Each number is 200 + 30 x the weight over the matrix's rms, rounded and kept within 0 to 999. Layers, rows and columns count from 0.

# layer 3 MLP down, 320x512, rms 0.0246, rows 0-108, columns 448-511
209,205,247,187,214,181,198,201,197,224,208,197,208,178,188,32,208,213,214,212,188,218,206,223,105,158,207,237,181,162,187,197,210,210,199,167,198,190,280,213,164,176,214,195,189,187,196,195,173,213,205,227,201,199,166,192,203,176,226,205,167,224,153,184
168,185,177,140,217,168,247,171,227,210,221,243,234,182,224,182,199,204,174,222,196,189,151,204,188,214,194,202,214,163,209,205,219,183,270,200,189,205,221,191,208,186,211,193,208,185,147,194,232,188,201,164,203,205,169,206,152,277,197,182,206,173,165,225
233,226,173,175,210,186,148,184,197,231,241,206,177,177,172,211,206,149,211,200,198,205,217,197,222,241,187,270,186,207,197,205,182,238,193,153,181,233,180,154,211,205,218,199,191,186,226,181,148,240,230,176,197,194,146,195,169,145,196,189,198,237,176,188
195,182,225,212,189,163,205,194,237,227,145,135,236,197,202,189,202,169,209,183,201,157,186,222,206,218,159,171,221,161,210,218,229,181,235,168,179,174,223,237,192,182,219,158,225,179,245,199,176,240,214,201,233,188,191,245,142,192,150,221,211,239,189,219
207,208,180,228,231,146,187,216,215,215,216,273,192,180,255,207,196,220,153,240,213,190,199,204,224,204,267,207,205,211,166,227,153,205,188,201,189,167,185,197,180,158,242,145,187,215,190,174,213,186,203,196,178,175,165,238,242,271,222,164,162,175,158,198
224,186,169,208,184,211,204,234,176,247,243,236,220,184,221,121,177,238,233,200,210,225,217,202,194,94,228,221,222,141,174,229,216,252,210,186,218,94,220,161,136,196,193,206,322,226,158,204,172,179,211,173,222,245,186,233,182,199,213,195,209,204,253,162
187,195,219,272,219,180,214,204,167,154,227,160,230,188,158,199,192,163,164,216,204,167,205,198,190,232,175,194,266,189,193,202,105,170,225,189,191,139,228,186,188,249,225,198,246,225,182,221,221,142,210,171,196,240,243,192,214,216,260,233,198,189,208,184
221,213,215,192,196,215,218,181,189,210,192,163,196,206,197,185,171,217,176,206,195,247,166,221,213,194,209,139,225,189,165,231,222,217,209,151,221,168,188,207,169,193,164,197,190,196,270,231,223,168,204,226,189,150,173,205,221,245,200,191,252,216,248,189
193,189,211,229,180,161,194,165,203,196,237,203,192,208,194,114,204,230,210,183,207,186,218,187,174,275,171,238,176,190,182,180,238,192,212,211,179,276,216,228,199,232,233,192,199,155,158,242,192,146,206,206,151,165,260,184,170,225,237,187,212,188,259,187
250,223,207,184,182,218,228,167,207,188,236,244,175,181,220,165,216,180,220,212,209,173,205,177,180,210,230,179,191,179,174,221,193,207,198,168,172,152,220,199,256,201,232,260,209,189,185,204,201,236,189,238,181,189,190,170,235,221,155,152,174,241,204,238
210,196,201,210,194,229,205,171,237,160,195,263,219,199,218,201,204,202,217,195,197,194,181,144,198,232,120,197,232,193,199,212,175,212,221,216,205,244,206,203,163,211,228,228,175,173,211,189,173,208,215,251,169,176,198,251,238,173,216,197,188,171,232,166
188,177,212,196,162,228,237,126,224,188,202,233,165,234,170,234,170,174,212,197,189,135,214,160,198,208,194,220,211,153,183,197,176,198,174,184,180,216,202,151,232,236,195,234,227,196,232,146,167,201,193,218,273,225,165,210,191,210,100,234,184,205,161,126
215,158,225,191,192,207,197,170,217,196,136,259,201,194,194,202,177,206,247,213,176,187,178,227,196,188,154,121,174,126,187,164,217,217,245,229,249,112,208,232,209,237,179,165,210,227,193,225,178,147,194,209,241,188,140,254,157,218,219,244,217,169,284,164
215,236,195,226,235,180,176,171,203,203,152,171,251,220,212,183,235,197,217,169,217,187,208,223,192,199,269,223,227,137,148,188,178,217,222,222,246,134,201,177,197,200,224,176,222,238,187,164,197,234,211,174,216,220,189,194,210,170,230,200,253,233,101,168
177,190,221,195,184,228,205,182,218,211,225,199,190,170,185,205,228,209,216,192,206,186,183,223,158,184,119,157,169,164,183,192,194,226,177,221,236,177,243,212,140,185,195,198,146,194,209,186,169,197,204,181,212,129,203,209,198,197,258,191,134,183,246,195
286,224,175,168,180,215,210,219,207,153,209,164,215,207,173,265,218,188,228,200,234,175,192,201,219,185,181,162,161,199,189,199,195,180,215,188,199,165,179,216,278,201,180,177,170,171,157,210,248,217,239,217,252,187,206,183,168,224,203,170,227,190,138,237
173,207,193,225,189,219,212,162,206,240,197,217,220,191,197,190,199,172,192,186,191,141,194,197,209,196,226,171,218,180,213,203,186,168,202,192,217,275,186,191,172,184,205,151,220,212,212,225,164,176,210,207,217,211,165,208,189,93,245,232,166,170,208,211
228,205,132,226,225,222,210,183,165,259,262,202,187,138,199,186,207,200,154,208,201,183,216,250,230,74,214,217,215,171,195,184,204,199,210,164,217,200,160,184,256,186,202,189,250,152,190,170,194,167,221,197,215,193,217,217,172,227,156,232,163,177,212,206
200,222,202,210,198,219,170,251,192,187,111,206,239,186,231,234,203,188,199,214,245,210,152,206,234,92,287,230,197,205,217,221,185,161,198,216,181,243,169,189,164,206,211,212,237,178,173,230,197,199,232,201,179,200,257,175,184,210,247,198,240,208,129,191
239,267,207,209,180,203,146,217,234,167,113,185,214,217,209,252,201,199,235,142,204,224,134,238,231,202,259,157,169,257,222,181,205,192,199,251,236,240,203,219,161,201,197,195,108,224,190,201,185,188,179,229,187,206,235,217,230,98,231,171,181,197,197,186
183,208,216,230,192,216,166,199,205,185,220,173,219,166,147,175,155,178,201,183,187,210,173,180,184,225,237,230,197,179,218,210,166,212,208,227,231,212,201,199,175,161,178,152,174,167,237,180,270,201,198,181,260,221,217,197,215,171,207,213,183,260,156,177
215,188,240,221,207,234,209,223,166,216,251,178,174,217,225,194,211,200,194,196,216,151,209,209,181,227,204,167,218,283,183,205,198,246,160,208,234,175,219,187,161,206,209,146,206,204,189,182,226,200,161,197,179,173,232,226,208,215,171,213,199,184,212,132
134,183,183,192,215,172,127,180,215,178,163,196,249,244,192,207,202,196,209,191,234,198,203,197,220,204,245,183,168,125,230,217,185,199,180,246,201,217,175,176,156,204,186,207,129,221,189,215,218,212,168,196,147,257,258,203,180,229,210,210,265,205,197,237
227,200,210,228,153,201,204,234,163,208,171,252,200,202,232,212,212,217,184,222,181,210,211,242,213,169,178,224,213,243,184,228,236,195,218,195,196,149,192,198,306,262,214,190,154,215,198,211,163,254,212,192,202,202,219,151,192,208,236,164,233,251,218,204
145,174,185,219,233,161,213,187,243,198,201,175,230,188,215,190,185,177,182,210,245,236,184,215,229,206,209,196,253,193,222,212,181,191,196,198,172,262,174,180,239,194,205,160,157,181,245,234,206,238,201,235,251,149,155,207,171,292,182,218,181,203,286,224
248,234,190,223,210,194,271,220,225,205,208,199,226,158,185,166,212,217,183,215,182,148,219,178,211,206,220,205,191,183,185,230,209,162,197,206,151,235,200,209,242,202,184,213,293,153,237,193,224,216,200,216,224,210,163,220,193,213,260,185,128,206,143,182
215,208,190,204,193,227,207,207,176,164,229,208,184,178,235,262,190,229,203,206,208,215,242,174,251,248,165,188,213,189,225,182,155,170,189,197,216,162,155,183,187,208,210,233,161,219,194,194,202,237,180,183,224,167,235,183,206,160,144,174,186,250,219,232
252,205,178,206,199,233,197,159,196,198,178,219,209,162,198,193,208,231,187,200,196,164,146,169,225,213,222,203,174,196,230,185,223,191,193,172,182,201,168,223,254,214,219,224,215,208,147,212,121,217,185,229,216,158,173,166,205,234,223,245,211,185,195,254
185,198,186,264,214,151,244,209,213,237,266,180,215,196,203,94,209,212,175,211,169,234,247,218,204,178,246,163,150,142,123,255,216,186,167,206,217,202,197,182,194,193,227,213,245,256,153,183,235,197,207,184,226,236,217,179,187,206,170,212,223,167,190,68
153,170,190,126,211,211,199,137,155,165,212,219,227,193,200,206,213,198,191,211,202,179,224,192,193,185,139,164,188,168,152,198,171,184,209,186,213,185,192,221,266,248,211,246,277,245,229,202,226,115,186,194,227,160,207,177,171,247,229,216,166,179,289,196
203,206,288,192,202,200,189,207,195,180,213,205,203,182,192,203,208,204,201,188,208,204,210,200,107,217,194,172,219,202,208,201,201,197,211,212,200,197,312,205,195,200,198,190,197,192,213,209,217,192,201,202,202,199,206,204,207,203,206,190,232,198,213,204
211,209,260,188,205,191,195,194,184,207,220,220,212,187,180,159,182,187,196,196,182,212,160,194,80,167,216,207,212,180,208,207,227,196,205,194,185,202,316,198,191,188,168,202,205,173,176,202,181,205,214,212,189,181,192,203,190,218,207,180,159,203,196,190
186,192,213,205,184,201,145,156,178,228,226,283,167,173,189,205,197,125,197,220,212,206,160,182,201,220,125,199,176,184,230,188,222,227,213,178,201,136,194,201,102,165,177,258,188,190,198,242,236,199,224,204,142,174,204,168,181,217,222,177,150,231,259,179
193,184,152,206,206,206,178,190,171,183,181,218,235,192,226,214,193,190,170,186,201,201,190,196,254,232,247,204,201,149,210,191,213,196,232,199,215,223,136,199,189,195,187,189,218,212,213,217,221,195,197,188,214,195,194,247,209,225,187,169,232,198,168,227
248,156,172,164,225,191,233,180,202,199,208,202,172,173,204,208,187,219,206,202,201,166,248,192,203,143,163,219,209,188,246,216,203,199,198,194,230,266,196,170,202,221,206,238,179,218,227,171,151,172,209,174,226,183,188,206,275,164,211,195,192,244,248,213
233,201,181,136,230,193,207,189,202,212,219,240,237,198,183,172,199,230,259,202,187,187,232,177,199,157,291,235,212,196,188,234,153,176,177,220,247,104,181,210,326,256,253,266,167,190,185,139,183,169,193,169,176,213,168,232,200,253,189,229,225,169,156,205
248,213,165,187,194,166,221,182,159,178,257,251,156,172,188,169,197,246,160,177,251,281,221,202,192,245,155,197,232,169,118,205,210,206,208,210,176,113,198,177,239,222,246,152,211,160,221,199,246,204,182,191,221,205,124,190,217,142,255,191,207,234,181,207
194,223,198,246,217,195,242,146,218,227,147,222,186,202,179,152,200,169,202,193,187,205,201,195,177,187,235,194,204,181,194,178,202,181,170,206,225,206,201,204,281,194,194,152,188,249,227,201,233,214,199,181,195,211,213,156,173,270,149,211,230,159,205,151
123,203,222,255,191,224,232,194,225,194,167,235,181,182,205,243,229,192,199,227,175,193,221,150,217,166,147,160,238,257,245,156,131,179,148,220,220,212,200,211,210,160,272,171,269,207,214,186,201,219,198,180,210,164,236,218,208,173,255,220,190,185,227,197
195,150,160,186,198,220,201,177,165,219,144,218,166,180,193,232,213,213,182,172,214,201,186,210,270,195,195,223,197,184,179,205,153,204,170,167,201,231,137,179,201,207,228,231,204,194,180,201,199,228,194,198,194,156,157,180,202,207,216,186,208,196,222,214
234,202,208,179,168,229,150,143,175,213,255,171,252,213,180,174,154,226,183,197,192,103,168,244,192,226,150,185,201,211,230,172,158,221,201,137,216,206,186,197,156,167,237,175,174,157,185,229,191,194,204,190,187,171,179,211,188,199,215,192,160,218,210,171
226,192,214,227,196,241,228,181,179,218,250,179,135,215,212,193,198,207,188,232,225,240,178,194,193,186,133,206,143,291,187,189,225,247,172,227,147,219,214,176,156,171,221,210,199,215,167,178,154,198,201,195,186,225,191,161,187,241,238,181,200,171,172,203
183,161,194,188,171,187,206,171,213,192,194,215,214,208,252,194,200,121,198,215,193,209,172,199,195,209,230,156,177,214,203,193,237,203,166,226,201,110,191,262,205,139,168,208,156,201,237,194,226,209,185,257,159,208,177,174,154,143,138,194,191,143,133,207
225,175,200,150,230,150,206,183,191,244,155,182,187,192,188,167,221,191,154,161,186,242,252,161,182,110,283,199,231,142,222,191,211,231,206,205,223,158,214,165,224,214,209,218,264,214,241,221,226,160,175,232,198,202,161,270,185,196,131,199,195,198,191,220
214,169,169,201,194,166,226,197,166,238,174,157,214,209,169,201,208,192,187,185,222,237,207,178,202,177,171,175,198,196,195,197,216,198,157,220,218,109,203,204,172,194,197,175,246,227,192,211,211,180,182,193,159,178,235,204,238,240,215,230,220,185,173,209
220,124,196,194,197,208,225,193,203,150,202,196,193,211,180,193,185,190,195,200,215,168,226,208,198,254,249,167,225,154,213,194,171,180,190,212,218,273,201,187,144,217,248,209,222,210,200,202,192,214,197,221,219,186,221,237,169,129,162,167,219,153,226,224
201,225,202,218,177,216,136,207,229,188,194,214,200,203,198,187,183,179,186,197,210,216,215,209,209,210,196,157,188,258,182,225,228,164,216,176,186,172,177,172,201,162,192,214,184,203,133,196,175,178,211,188,187,187,174,203,192,255,207,223,183,194,223,232
202,214,214,110,183,146,258,151,133,180,200,150,209,177,189,195,194,174,210,197,186,184,191,191,176,198,153,263,194,164,212,173,169,187,267,219,208,165,212,188,226,176,183,167,169,161,221,228,182,234,199,220,207,209,182,163,209,175,140,173,167,174,244,181
284,213,186,212,176,191,180,142,214,241,218,255,207,205,213,215,177,194,204,206,189,220,213,210,193,269,224,205,198,236,238,189,180,198,204,218,190,83,202,219,249,185,154,171,100,213,202,215,236,232,203,184,172,208,204,177,200,183,152,73,227,227,179,193
121,275,181,196,214,225,145,205,225,181,212,199,161,181,199,230,163,210,227,207,210,177,201,193,187,263,235,196,210,245,212,181,218,221,196,207,202,159,210,196,237,190,202,168,196,194,195,187,175,227,210,194,189,243,239,186,194,271,180,207,143,204,168,192
141,193,198,209,171,212,219,243,188,139,193,200,205,231,235,190,204,175,198,201,211,176,145,216,209,187,204,214,224,238,203,221,247,154,221,196,211,254,202,241,230,238,208,193,192,170,220,261,180,215,180,176,219,169,179,162,214,188,247,218,198,239,194,227
224,242,196,219,179,211,269,155,255,235,259,195,137,203,207,248,192,207,222,199,237,134,184,228,194,188,135,220,200,168,158,209,226,196,286,208,164,291,224,198,160,233,236,208,176,193,191,195,207,139,216,206,176,215,218,188,166,239,224,213,217,209,269,139
203,178,155,167,195,160,192,148,174,211,164,257,178,201,164,199,177,174,178,187,209,174,201,220,200,194,205,239,222,164,146,205,209,222,196,178,162,272,179,154,248,215,172,204,230,238,194,186,141,193,189,190,204,191,163,193,192,178,229,230,197,165,285,247
169,205,188,192,167,198,233,210,194,239,272,162,238,165,182,196,187,195,216,221,217,206,150,219,181,126,192,217,190,217,196,172,198,188,214,187,178,251,193,182,192,155,205,149,240,163,190,215,209,180,194,202,197,194,147,173,208,239,216,239,151,177,201,271
202,227,185,181,145,205,236,201,201,212,202,213,300,194,238,219,220,194,233,204,228,190,186,211,195,216,229,252,252,168,196,182,202,196,162,194,194,165,200,213,229,130,258,203,171,152,173,235,202,174,190,205,183,216,136,221,188,203,266,193,138,189,172,156
179,205,217,195,230,237,182,203,203,197,220,143,214,215,251,232,173,194,215,222,201,204,146,203,157,218,228,215,205,236,199,210,203,191,184,181,219,214,245,197,190,172,196,200,202,193,199,194,248,191,197,194,191,212,176,200,183,211,179,225,168,214,218,242
209,193,184,207,213,200,166,197,222,207,177,211,216,167,200,197,215,186,213,191,232,144,222,225,190,243,239,170,203,175,208,199,167,204,192,212,202,203,215,227,208,215,197,183,198,217,234,180,253,229,200,212,237,216,194,163,197,121,229,197,241,218,138,209
194,221,190,228,150,227,207,219,177,212,250,154,187,199,193,196,226,175,193,190,241,171,212,210,190,272,211,231,211,195,207,218,184,213,208,204,203,246,209,181,221,205,188,192,132,193,209,231,164,188,191,185,171,176,226,156,248,108,179,203,260,191,132,224
185,215,222,179,172,195,173,247,211,217,211,161,200,200,200,206,206,202,198,196,196,184,165,215,194,231,166,142,181,195,237,212,177,180,193,217,210,330,219,191,191,199,189,157,203,233,199,174,216,200,237,217,195,173,187,223,210,124,250,176,234,172,218,205
193,195,184,185,195,248,140,178,257,195,214,196,252,172,212,183,180,201,205,182,224,220,177,210,231,268,276,155,240,148,164,198,194,211,203,196,209,208,179,187,147,148,186,266,189,146,200,251,173,198,165,184,209,155,212,158,184,138,203,178,256,214,170,211
223,193,174,208,195,150,200,170,213,219,226,175,146,182,177,176,198,180,190,192,186,207,205,204,244,214,224,174,183,172,163,212,161,235,180,215,169,223,163,197,257,226,221,195,212,221,202,209,173,259,205,198,197,223,212,163,167,234,133,161,224,222,123,199
144,193,239,226,220,221,240,232,192,194,171,241,210,205,184,234,207,214,124,188,211,206,185,201,194,187,173,174,226,215,211,219,160,183,209,221,172,150,222,185,237,226,222,185,150,187,154,155,152,164,190,211,181,180,182,213,195,118,224,183,158,200,237,200
223,184,243,234,177,260,230,206,200,178,242,209,219,218,190,246,193,232,256,221,202,189,226,192,179,222,111,167,200,190,235,196,172,196,248,248,221,260,214,194,195,174,148,258,220,220,196,215,109,191,185,200,215,204,165,204,178,161,155,233,196,245,211,180
196,211,229,261,179,248,180,211,182,132,221,181,213,235,201,230,202,210,266,221,210,162,210,206,190,151,149,189,206,229,201,195,153,191,237,218,214,261,220,202,134,138,243,215,203,182,246,165,191,236,222,208,239,243,240,161,204,128,193,231,266,169,199,219
206,193,186,228,207,179,172,222,194,200,163,218,176,163,217,208,227,225,171,216,238,241,226,166,201,134,238,206,246,166,136,212,164,212,181,196,204,265,200,202,149,210,235,204,169,217,226,222,216,231,188,123,146,185,227,190,180,218,247,216,176,200,165,225
200,200,250,202,228,200,210,211,195,200,232,216,191,223,222,197,194,195,219,190,211,180,195,192,161,225,191,210,218,189,159,217,189,189,191,248,181,216,250,216,184,220,192,266,223,210,205,198,168,185,202,215,218,207,233,204,204,178,213,213,218,185,214,193
192,189,209,229,186,190,193,207,213,183,250,149,178,206,199,229,193,192,206,200,203,159,215,204,201,231,156,200,192,178,185,225,162,222,223,214,182,270,205,196,163,251,181,157,237,215,208,184,232,181,202,167,182,246,216,209,177,151,182,181,174,210,204,229
254,241,103,148,231,124,154,197,208,259,225,223,214,168,195,143,191,202,186,218,195,209,180,227,242,185,235,241,167,114,161,222,171,192,175,218,198,234,135,191,146,183,202,175,197,180,172,187,196,215,209,184,203,185,186,211,202,233,252,198,181,173,178,216
242,198,185,135,176,217,220,202,227,180,227,208,218,206,211,221,206,216,220,164,197,181,164,212,206,246,194,214,197,219,200,196,239,208,239,208,230,104,186,200,152,193,192,197,183,214,162,210,207,229,192,185,229,218,164,193,202,200,201,190,215,162,201,243
196,203,292,348,131,360,242,221,186,84,159,193,185,239,222,111,215,194,259,182,190,163,173,173,191,317,112,85,178,343,280,132,183,176,232,282,209,233,335,231,189,219,199,248,197,235,182,238,336,205,214,216,212,228,322,178,228,188,147,197,310,207,249,226
156,199,218,186,205,227,225,239,219,179,201,217,200,222,205,209,159,227,206,204,214,216,201,186,195,166,192,172,206,129,165,192,213,183,177,220,166,146,201,193,168,201,258,195,144,191,219,284,140,259,162,195,184,149,212,225,208,130,149,208,236,204,175,195
192,175,185,182,172,202,177,208,178,267,216,167,223,200,211,195,174,196,175,230,202,267,202,225,199,152,219,180,197,176,127,227,181,159,203,164,238,180,193,186,124,208,196,294,232,218,181,185,221,194,184,189,263,214,261,162,258,179,159,170,216,180,196,207
190,241,220,243,225,263,247,211,189,142,180,117,198,192,205,271,204,162,170,161,182,166,238,195,192,220,189,139,147,242,203,213,210,183,220,206,210,185,220,209,243,217,206,192,197,208,206,227,215,244,188,210,188,225,211,170,176,175,204,173,210,181,180,268
169,208,210,202,232,192,217,240,168,170,110,144,243,221,201,143,167,224,218,177,198,192,190,213,178,101,181,191,187,233,236,168,138,217,231,225,187,156,217,234,278,215,264,189,216,214,187,201,195,197,190,191,212,189,162,203,179,164,233,199,202,233,181,242
233,224,161,155,182,177,158,235,232,167,233,218,199,162,215,197,206,172,210,170,218,166,237,208,202,193,260,253,151,192,181,188,237,176,123,177,197,130,175,164,181,221,206,180,160,191,228,223,180,200,163,215,185,193,202,218,210,127,211,190,217,214,207,161
174,200,189,197,212,163,165,180,220,216,214,299,200,231,183,174,176,203,172,189,196,186,229,245,198,215,198,200,211,172,186,197,191,223,219,219,194,130,202,217,228,169,172,238,216,196,155,207,179,137,208,189,204,198,204,194,183,206,178,218,205,151,246,207
197,202,191,309,192,182,240,246,202,173,161,186,190,163,218,267,182,187,229,176,191,199,212,204,259,276,165,173,220,159,191,199,198,218,206,222,185,198,173,192,208,248,187,170,171,223,229,216,208,156,229,208,213,214,206,236,219,215,214,225,243,194,253,200
182,242,232,245,203,220,180,176,221,180,248,246,162,202,195,169,249,165,192,218,197,289,217,197,190,247,204,173,219,178,194,242,161,229,203,213,189,252,200,208,113,229,210,182,222,186,196,147,139,174,196,217,197,225,294,210,204,267,237,160,217,133,208,162
221,192,160,206,207,211,170,224,187,174,207,207,226,204,214,191,213,180,240,196,231,178,164,192,243,145,206,250,198,162,188,227,219,192,212,181,253,177,172,198,239,207,175,204,195,194,224,222,157,153,219,209,211,186,137,216,194,258,247,208,175,198,222,243
238,207,185,222,222,238,213,185,214,228,188,150,176,191,240,165,216,201,225,207,225,138,239,222,195,261,149,268,217,233,191,163,219,212,262,169,225,227,205,194,165,187,174,216,114,196,216,205,213,182,215,219,209,192,164,147,204,108,170,204,202,197,229,202
190,198,234,250,202,195,203,190,181,203,205,178,223,222,220,205,208,196,160,214,195,168,191,190,157,233,155,207,195,266,250,173,182,218,206,240,202,232,225,212,249,194,186,193,206,185,179,150,273,205,181,222,185,218,215,209,161,243,156,234,234,228,190,213
234,190,201,184,193,216,188,237,211,217,191,178,167,149,142,215,204,209,223,188,184,218,195,212,197,172,200,207,177,169,208,201,201,179,184,189,239,258,189,185,183,175,207,166,183,180,154,184,247,200,172,150,179,190,225,218,173,105,247,208,182,207,116,257
273,207,197,208,231,211,132,226,211,207,156,208,194,196,198,174,202,181,201,188,211,233,183,223,200,178,245,183,213,200,185,207,229,204,194,221,229,203,199,186,192,158,205,216,177,210,189,200,237,171,175,220,172,194,157,209,222,198,192,216,225,138,182,208
233,184,212,206,202,177,225,153,223,189,253,212,214,233,195,234,229,197,228,229,195,215,224,200,218,198,186,150,211,220,234,206,210,200,187,207,210,194,163,189,209,158,201,174,257,169,233,205,181,185,208,232,213,159,221,177,133,168,184,156,270,147,244,179
203,188,178,195,209,188,183,232,188,148,187,229,201,204,195,222,189,187,206,184,216,191,212,202,242,210,223,221,206,268,207,206,196,206,194,189,162,156,159,211,193,197,258,151,181,207,207,226,169,180,186,199,160,225,201,235,214,253,216,237,207,194,170,177
223,183,204,142,199,247,213,207,178,224,218,225,228,176,228,194,224,197,145,210,201,132,141,200,156,257,141,225,199,190,209,195,143,195,190,214,186,295,225,199,206,250,227,233,226,213,226,209,245,196,186,222,166,217,176,196,212,206,199,257,128,231,225,214
168,232,186,238,209,189,156,198,238,206,168,172,223,208,214,228,234,182,171,191,193,223,212,219,222,223,205,209,226,186,183,171,181,210,238,217,186,250,195,202,202,164,200,269,182,241,148,200,235,226,213,181,137,170,174,193,233,163,236,248,192,232,233,146
202,175,215,215,185,231,176,187,241,190,210,160,174,209,241,246,189,204,203,181,208,259,201,183,200,226,105,193,225,226,224,207,173,211,190,209,215,246,198,202,240,209,187,188,211,210,166,218,180,188,189,171,183,192,184,219,121,248,198,202,161,236,215,158
156,198,188,231,215,197,221,234,248,213,206,213,227,178,247,242,225,217,198,190,198,170,213,220,216,182,162,197,211,212,222,220,166,189,212,193,229,195,188,206,238,185,157,197,182,201,164,236,228,170,193,197,268,183,226,251,144,210,182,214,207,159,273,193
245,167,179,236,222,161,198,239,207,188,232,258,191,194,199,211,184,189,167,221,216,180,202,173,219,307,270,243,192,228,175,222,191,237,173,180,188,190,196,194,170,157,208,216,203,187,210,203,159,259,174,190,131,194,176,203,246,168,181,190,154,289,169,218
180,157,215,190,189,214,257,177,223,82,253,192,204,231,246,281,225,190,196,227,220,172,205,201,207,239,163,168,218,257,225,205,203,222,201,168,183,118,194,173,188,233,218,212,151,206,217,194,183,195,215,223,200,167,259,186,249,226,178,200,179,275,200,188
165,151,200,157,205,181,189,189,172,176,202,182,227,199,172,201,214,196,208,203,187,148,224,190,212,194,237,227,194,209,202,231,176,214,188,202,244,206,193,188,162,189,180,223,232,182,216,204,202,184,184,205,215,173,210,214,205,221,140,197,164,233,227,209
184,215,213,123,217,179,183,206,192,184,155,198,198,210,205,169,165,162,262,188,219,228,233,219,155,186,227,233,203,180,201,191,202,210,202,178,172,258,227,230,162,185,220,226,228,172,151,194,228,229,215,236,158,223,159,140,182,252,213,200,170,202,234,240
184,252,241,246,198,203,212,195,185,132,60,252,252,172,248,177,204,142,136,239,226,212,164,199,183,179,177,198,209,140,189,168,163,179,273,237,196,182,218,194,183,159,176,186,198,190,153,211,255,164,206,159,243,174,290,169,181,351,285,204,209,218,250,240
148,180,209,221,219,222,189,185,193,220,194,199,195,195,205,203,219,176,183,166,185,167,158,189,213,195,255,132,178,235,219,177,189,181,207,184,200,214,185,210,157,198,206,208,221,222,164,187,202,222,178,182,183,173,190,171,209,240,167,207,194,188,170,278
193,214,183,153,192,200,164,210,198,210,178,157,219,184,205,175,185,188,242,221,193,169,206,180,195,176,243,187,180,184,188,220,243,205,246,165,174,235,187,182,193,222,227,192,190,196,214,205,193,184,211,206,195,175,204,217,222,273,180,159,183,199,202,176
178,177,244,218,208,181,213,214,201,179,231,194,182,206,193,159,204,215,231,218,191,197,239,227,143,172,207,249,209,190,228,219,136,229,255,227,237,215,234,178,215,219,213,171,141,243,212,187,190,175,200,206,233,235,205,251,195,231,249,190,192,218,217,233
169,188,197,212,183,217,198,201,209,213,183,231,270,199,177,215,201,233,197,213,208,236,199,188,210,207,226,215,224,167,219,191,139,179,136,213,232,136,203,198,155,168,251,195,143,249,144,223,204,192,202,190,229,217,221,224,179,233,198,161,151,170,181,225
193,172,217,194,206,201,181,195,163,194,132,161,192,193,211,179,207,197,204,185,198,207,164,231,211,253,178,228,221,181,207,163,212,219,231,189,173,112,182,216,243,165,179,248,223,185,202,200,227,222,216,212,168,215,136,196,176,291,161,155,194,229,229,230
240,206,178,186,206,213,183,176,208,229,188,222,241,217,225,186,190,214,220,261,196,194,187,199,195,158,182,247,180,236,193,206,175,182,149,189,176,157,198,227,226,229,209,189,225,201,187,215,197,177,214,168,229,190,216,201,189,173,178,195,197,166,168,217
175,214,197,210,188,238,201,176,150,185,179,266,188,193,230,137,194,198,186,174,200,229,195,206,186,163,151,252,210,200,237,185,172,197,216,219,206,191,224,189,189,206,199,196,230,179,216,231,209,176,207,231,168,255,220,227,206,230,287,163,209,228,220,213
200,159,196,177,207,187,215,222,170,186,94,176,135,214,214,238,176,228,202,240,218,201,230,212,188,189,235,162,209,175,184,232,184,190,227,205,204,125,193,153,194,225,198,152,182,165,208,195,158,200,213,181,186,172,230,246,221,115,250,153,208,207,152,171
170,185,221,218,176,226,225,240,213,197,193,172,157,203,204,145,177,204,203,225,196,148,224,221,197,283,120,196,191,262,233,188,235,181,184,208,180,265,202,200,241,211,196,151,265,227,148,217,154,189,168,181,164,200,186,182,197,196,233,190,182,241,278,240
247,182,192,255,139,200,206,236,195,212,163,163,132,221,242,119,217,147,204,199,209,130,173,247,177,212,157,174,209,203,275,197,199,223,192,198,200,218,200,213,206,209,163,216,131,206,215,189,247,214,207,201,190,212,214,197,221,237,156,172,281,200,261,228
205,177,200,212,201,205,222,213,203,203,189,259,236,189,214,215,177,181,209,159,176,228,230,183,203,230,185,174,202,178,237,179,200,199,219,179,189,189,203,203,224,189,162,302,261,226,176,170,176,166,165,227,231,182,188,174,189,264,187,178,186,209,218,235
184,198,229,290,160,201,180,184,225,227,167,161,199,183,228,280,211,144,170,201,190,238,187,221,230,221,166,143,213,243,202,210,186,208,260,242,203,152,186,206,179,210,214,208,281,215,259,204,193,139,221,229,212,209,255,253,216,147,229,211,192,173,297,195
214,190,197,204,188,206,193,225,183,251,166,149,211,200,205,157,180,200,201,190,199,219,173,158,188,205,230,191,187,131,212,232,119,197,146,221,234,224,204,196,155,189,217,144,278,221,176,173,182,204,191,197,202,213,173,175,183,218,248,206,207,221,118,184
234,196,198,216,252,218,200,223,223,167,283,181,189,177,227,229,244,179,222,174,189,174,185,212,193,229,227,207,219,163,255,191,217,183,204,239,207,200,188,246,178,217,228,255,211,200,188,201,169,232,221,201,199,202,245,167,209,188,205,231,205,206,186,199
184,194,169,210,247,233,209,236,210,207,167,182,177,194,170,126,187,242,222,184,214,134,192,213,174,148,203,204,181,242,229,234,174,178,179,198,199,203,217,207,185,237,211,194,238,201,178,192,233,213,176,173,173,226,201,203,225,147,233,229,242,194,223,172